config.yaml
n_layer: 23
activation: "geglu"
positions: "rope"
attn_scale: 0.177
init_std_up: 0.08
optimizer: "adamw"
lr: 0.00349
warmup_steps: 308
decay_shape: "cos"
steps: 4050
Each number is 128 + 24 x the weight over its row's rms, rounded and kept within 0 to 255. Layers, rows and columns count from 0. Numbers have three digits each. The size before them is the row's rms in percent of the matrix's.

# gate: layer 17 MLP gate, 192x64, rms 0.156, rows 176-191, columns 0-63
# up: layer 17 MLP up, 192x64, rms 0.165, rows 176-191, columns 0-63
# down: layer 17 MLP down (transposed), 192x64, rms 0.152, rows 176-191, columns 0-63
gate176 098:094102148148128124147131122149097114113072095113108113140125112120185146159145127126122124194100144130143134128143117084133124082147150154131139160132126090093176130088125131154126100121121099
up176 100:120132100120128168130139136101101177107110138129165123131113117165151119126148084162104144112140127131102106126154126143100155063102148099182119136122143124128168133096139148092130134164098163
down176 104:111093109132112151178120106132140167113092113113113159076131107154099142136124126103125117133113181150142143170139169098123161145094092130159146118091121098082142151119110126153118139141145141
gate177 094:144151121154126098086131107126121144137095134171156071106126146100155116164124171145119118156092106131124168126091143153135112113105136122156099119136164100148118115085110162129157114118095096
up177 093:094141134153116121093127140107135115108130117172119154129122129136170139120139174117149110145129163098119146139168156129103153134134124136117098159101176169149126093110105130132118120152113043
down177 091:124118123142128180122131114113143088118134178129156153104116126117109113092133150086100134114145135125119097106131161082147105138112166153097133155127091131100147122169095117176114136159134174
gate178 105:150135106121153075121127159134098117165105119146102139124143122124165082140137139139124157094145144146102110144155151097139107122122109117164193116144120118084132089097149097174123102138112147
up178 102:117150089093170113143138109103099142126127101159168140153142115123136087092081147153134152129149145135105084106117123184100101112096150130125096090161162136115116145147142133152141146106123142
down178 105:157108132136135145144128089123132110142141142089132127141162172118119140135166150114121113101133089154134088131200109115121175138143138094099118165071148122139082116098136111127100136119128140
gate179 105:140063140134156100104143130133134127139136128170115113137095127124146097165117119107122153154122146134106136158111096142127102117142130114156123107161156178152132128144062114136088114164178107
up179 102:104141172155132127155099153160135127108128094123129081077095153107092113129163132147148163130141117130125100172104087122098126098134148175109119112157161127117088136145091124137111118106137131
down179 100:133154162139124144116119127135129112108116143111100155107120205100134142132102142102128132096107146115094130131147134114148126075167091137177138146102127124153129103143165119056140132150139113
gate180 099:129140117123155115115141113112170126170104156132096144150108128179122114111096120155171135119117101149089127173122128150162079126110144130156097172106117140127123176122124132120149123115135066
up180 094:060103086109170140119123143130142095112113130146093150154130140171119144109084193140128108108130121090114136140136170137133115115179124170136099132101121132128132154143111117123133132137107101
down180 087:119107125149132141128147147127086111081109147147120166120139136144113118080126144167120136094133126117180163155121104155126134126163105114114152100057090101109125140173114116115121145151163129
gate181 105:162100097091116114135125137145126133132122129126133121118148102101098178124142136121128153132140124147116145122146180133128152133102144136148190170108134140145162113088074126094148062152147140
up181 097:137132165154159122117074101134106102125120097134083121141136150123169125131142116108121153121134139104160119131139158042124113105141148127125071144125152089138149125145098169142130125127109150
down181 100:160152112107089119137116136107127134074122121091129118132120178105125155118119171106128120095152120162164107146146133166156107139111118111124145154085132101150174166135103123124104121088105166
gate182 095:130106152151130116083146123112156098146107138120111100130132125115178142131161106081108116167143121137144143114107141143138175078099089182106160100128144094108152125120123164116147113117095124
up182 100:127125155134124115113166138103112090145061140129132129185115145134117119119175129136094114128083094175156089118137104129173141130136142125157159133131130159117169156157112100120124134132134102
down182 100:085141090123114110113103135105142162171136053149107145145134154095119120147090139109141128143122164123168116141147171107134150123159080128082140114158146117122117162117146131119128115105143139
gate183 106:173170159134127101128148142157130145126121075141070107111148091132107114131121131137085133115097141141153138180144104136131154139114168097140133148168071119129143118122146149119137103126096122
up183 111:195144136107126120134100095122156115147162130166107124158126106132138113136171104113117100108150153122134150123124122111093146136097110125147160120123103139133137143174165109088192152151103155
down183 108:114116182099164149165121165105148117139160133147136109088126136094127127136105140145127119159123159128125095102095129137081147146121090096165114079159130101109152150148088099137121130140156124
gate184 099:158122147120130126085141143124124107083121118153102112126132110134128134154155106143127118128165171113154171149144110143146080082098145082178133163115100139114096109148136142132133095115082155
up184 101:079126101117150115139180077127127183118122109149115153121101108154172142127100126136100185121165150143128093117154144107097132117114130119117176128113146123142108167128131171134128125135109110
down184 102:169117098188142114146111132139112077144096132122146140104119173130156119127129125155130141153102096123142104132168125094156121113130087114132177171124142118081114158118081125120141105137112118
gate185 093:118128131139132118157121172136155154170163132133134105112152115110096159090119126090107097152148127121133137121116134149140117119117096163209101091121130146082132130155115102130124142169114088
up185 082:096144101117088140089142128129141125173117127106203141110094140151137126116184121121109136141081128159152163138114115119126124125168139146082114153137148151128152132143139116158132113083143108
down185 085:121144158147151114131124079105118134117088117162108078150138187115121144121137129127136148108154132164147115122115178125104138150131132125159138115181129106073105135119100150083107119129159102
gate186 103:162102163134150121154098140173136104131091130105146109154090109122117090135159147156099194142148169139139150123158128143132113113134106105119126160154152130133100123103147107164125101161118090
up186 104:155084135151081120178152107110112123158125139088140170156106140136107137115108113094156145162128110143111167131143126126076101153132154119124152114155107144078129141118130103152148134090144152
down186 109:132142122153135136154134121102134087122152104122125140129126088101121172074117156088154109141133131115175096120093102170170131131113078143126136138140127139107170161096156113088154127125144142
gate187 100:140103120068140142105105093136117158137129099139089127147113112166142116132162158174142122125149133131070124110098118132136106138077156132130120157149173101133152170107145138169118136141134106
up187 114:133166143087160125138128127158153127145114128098082072163107140119160129138119116088137090155090143108134143144136154148166090159163134134089127151092106119132156108131129091120116156148108135
down187 113:128140096127100123071128088163119131149124123128143096120141093124135151091109122104124122084125141126141184112111114128142132124150141126109196133173164113179131132164147124155110119095136118
gate188 100:152143092145077108128127199177122116126113104105099103105115115165103154166114113124129131092116144133190141137122137157140107125115088125122145118132142139130165117102119124121122101140171153
up188 101:141111168135098113126137141150141105141160109149125113168161104125166151069112163130121144128158103126130124103175153118127128130112105119132128144110075118150102079105166158081125161118138133
down188 104:139078148141140126111139112095135148109158149113143156108106152128112121127111121144129191135144118108154133089095170094117104166128139151162083098132135150112081165140122141165138128133128083
gate189 092:158142132084083148133127114144115092125113132138089108128119117121062122144160085131140117154141177097106087113164140149131154138118097133102161116129122126131095164092136125093163132147130112
up189 094:163162152117165114130114118130105093143122099151167142150123126150132080162113128139133173096165090134166120135120134126124089093141152160108106134146121131117157130111114132116084121087122185
down189 092:163119147094121114123113101126173132123114148120139088104113122090105133148140158061103102139138148127130158139117170149127117160166118137104133146122129120098143150142091130175085095157091127
gate190 095:152160173129112139149131118096129142133145141109120135130117080136136117151089124127132129168167107141115111134123153097111104143115113091139172115121129120194181121080096112153109119133095162
up190 098:131125104145169114124080159139150137136137163143108129105091175143125157136147076163134155137125156097103108159146140159166151147136098088082129132110109094116118132153089125141112155125116129
down190 105:127088147102150090155134142116176147133138137114134175110134115106140119130102135154124111160116096171108097119137130084116127147151131130115106154052129116138101189116088121144115141133132141
gate191 108:148115151129106117099138156142140102126112123094135146083126087134101107122100124149158116169168132120192126110099150153085089152146157132149117148136124134136146136135140161166138110095177103
up191 104:163104112111084101115155116154088144115142180116135147168139123086138122110128107142118133135129125103162181123142092105195146134112106118134151117141114093140121129112102117115127179106158133
down191 108:098161141085129159116100143091146116146128105121108116152132080117130098117141091133128126156157170103129128121165119151145096137117102093129112094143102138103165129122113155143183146174158109